python train.py --vocab_size=8192 --norm_eps=1e-05 --qk_norm=false --bias="none" --parallel_block=false --init_std_up=0.0951 --lr_head=0.00737 --schedule="wsd" --decay_fraction=1.0 --decay_shape="linear" --max_seq_len=256
Each number is 50 + 12 x the weight over its row's rms, rounded and kept within 0 to 99. Layers, rows and columns count from 0. The size before them is the row's rms in percent of the matrix's.

# up: layer 4 MLP up, 384x96, rms 0.0955, rows 332-345, columns 0-47
# down: layer 4 MLP down (transposed), 384x96, rms 0.095, rows 332-345, columns 0-47
up332 091:34 30 51 60 43 37 64 52 38 52 49 45 54 46 40 38 70 53 38 53 55 52 34 57 34 40 59 66 29 58 52 50 54 30 37 61 29 40 49 68 37 66 49 53 64 59 67 37
down332 099:45 67 68 41 56 51 60 62 48 40 47 67 50 46 60 41 55 58 49 56 54 50 48 55 55 51 37 65 92 40 68 42 56 50 58 50 39 61 57 54 32 64 50 46 57 43 67 45
up333 091:69 51 58 51 65 47 53 32 49 59 70 52 68 64 46 31 61 36 55 70 53 33 47 71 37 33 45 61 45 48 57 50 72 49 42 28 40 60 45 51 51 38 60 29 50 38 55 58
down333 087:54 71 53 48 62 43 53 76 35 49 46 43 66 75 38 61 60 49 71 38 56 43 34 36 71 55 52 59 67 64 57 55 74 40 32 44 44 53 46 48 52 44 41 30 58 57 42 50
up334 101:45 50 34 55 72 58 47 43 53 59 48 45 21 36 66 48 55 50 44 57 56 24 61 47 44 37 54 46 48 69 50 63 28 50 33 52 50 57 63 45 43 44 42 24 65 35 48 55
down334 117:46 41 40 46 40 42 61 45 44 43 36 43 54 67 36 65 53 74 55 48 32 36 47 38 39 53 42 62 29 52 38 64 54 54 69 34 56 42 42 47 52 36 36 63 65 64 72 42
up335 098:32 56 59 66 68 39 44 45 52 41 66 64 50 59 61 56 48 51 62 77 29 59 47 37 42 41 55 51 68 49 56 36 59 36 46 42 67 50 36 32 69 53 44 38 43 59 52 52
down335 090:69 53 46 60 39 34 39 58 58 46 56 49 79 41 52 29 31 45 58 39 36 49 45 63 30 56 35 40 70 46 31 58 76 58 41 60 58 61 48 37 45 60 69 37 50 52 46 55
up336 097:63 69 61 55 61 44 37 49 53 57 70 35 62 42 51 51 35 48 50 55 49 49 52 48 62 61 34 54 36 46 84 49 52 63 54 59 42 66 45 54 32 31 36 58 47 68 60 56
down336 095:47 50 45 50 72 54 36 54 50 62 36 54 50 57 47 33 65 41 28 27 48 66 55 17 51 76 64 60 42 42 50 59 49 29 68 39 67 55 27 54 34 44 31 61 49 65 31 51
up337 104:76 66 34 52 51 75 41 48 61 46 54 48 29 47 41 54 40 66 71 59 62 31 49 44 40 47 36 49 38 36 69 45 40 41 64 21 47 54 51 58 56 57 33 52 54 58 44 34
down337 103:30 39 57 45 37 59 51 44 49 22 40 49 61 63 46 43 47 45 29 34 75 44 36 47 55 18 54 50 44 51 49 64 51 62 71 56 56 45 40 53 47 57 38 44 34 45 43 59
up338 083:27 73 27 40 63 65 51 25 35 47 61 56 65 41 77 35 26 70 43 66 63 54 48 29 52 38 44 58 44 40 61 44 55 46 38 63 56 52 38 44 49 59 34 41 51 72 51 70
down338 096:68 62 47 34 56 56 35 41 48 37 53 72 33 52 43 40 62 57 55 57 55 44 62 65 60 58 59 29 43 56 60 40 62 68 65 15 69 58 63 36 44 56 39 33 66 68 40 52
up339 096:47 57 22 55 42 53 59 57 34 52 52 52 59 26 61 53 52 41 69 50 25 55 61 35 59 58 17 68 30 65 48 50 71 29 37 62 55 41 53 47 70 35 47 72 56 41 58 49
down339 095:58 70 50 41 46 50 55 54 54 31 57 53 61 44 39 39 44 63 51 56 54 56 40 39 46 53 39 45 42 69 62 47 69 20 65 52 27 41 39 57 43 60 47 63 55 51 59 40
up340 089:48 59 44 54 28 42 40 28 58 63 78 58 76 51 42 33 49 45 46 55 60 46 38 62 58 44 51 41 56 51 39 51 64 66 53 49 56 61 67 37 61 47 43 42 39 56 63 52
down340 101:54 52 56 53 51 67 54 48 37 29 51 58 16 45 41 52 43 30 55 24 56 67 46 47 57 34 55 62 40 36 23 67 54 60 47 56 45 47 59 37 58 61 34 44 37 62 56 66
up341 099:61 61 42 70 48 46 47 47 48 48 55 47 60 43 42 45 50 49 51 42 68 64 51 47 47 53 58 47 68 52 58 64 40 63 49 45 68 71 45 58 47 45 42 73 37 55 35 71
down341 101:68 46 39 47 51 42 51 64 38 38 49 36 62 58 40 47 55 55 83 45 56 46 43 61 29 62 22 47 12 49 52 53 56 47 58 65 57 53 35 49 51 27 51 52 42 61 52 52
up342 098:60 47 55 47 49 32 65 55 48 70 58 61 55 47 56 51 38 60 58 43 50 52 31 47 58 75 44 56 32 58 43 39 28 64 63 47 44 33 34 49 39 66 39 36 55 53 56 45
down342 095:42 61 46 53 49 46 40 51 61 42 49 47 40 26 21 53 49 59 29 59 39 44 55 65 59 41 43 57 40 64 63 47 39 61 72 58 53 36 66 54 56 37 49 42 47 34 37 54
up343 111:42 61 36 51 67 50 39 60 63 51 43 73 35 53 41 32 47 50 40 54 53 60 53 40 46 52 18 71 88 50 52 51 66 53 66 42 45 57 29 60 38 58 30 52 42 46 57 67
down343 120:49 54 46 52 47 56 63 45 47 56 29 46 46 49 47 64 47 58 40 45 70 41 53 41 60 69 25 59 36 33 47 53 72 52 56 38 50 48 28 62 53 40 46 49 49 58 43 65
up344 074:55 42 52 49 48 48 48 50 32 37 74 58 52 57 83 40 70 53 49 67 48 60 57 61 49 53 77 54 56 50 43 78 52 70 39 78 48 33 18 43 47 42 46 67 42 59 40 44
down344 066:40 37 43 59 56 58 34 38 51 56 36 13 42 50 42 47 29 30 46 58 62 38 52 51 47 30 27 68 55 46 54 24 61 53 44 47 54 45 37 51 61 54 46 51 50 49 63 59
up345 107:59 45 61 70 63 30 38 64 29 31 43 52 48 33 32 66 51 54 29 57 50 43 57 38 61 68 68 60 48 59 48 56 57 35 75 52 51 51 51 57 53 13 42 59 56 56 60 54
down345 108:44 36 56 37 49 27 57 33 57 60 47 53 51 39 46 56 66 45 33 42 35 47 30 53 40 54 19 58 16 50 60 41 56 45 74 48 52 27 51 44 51 38 44 50 63 62 67 35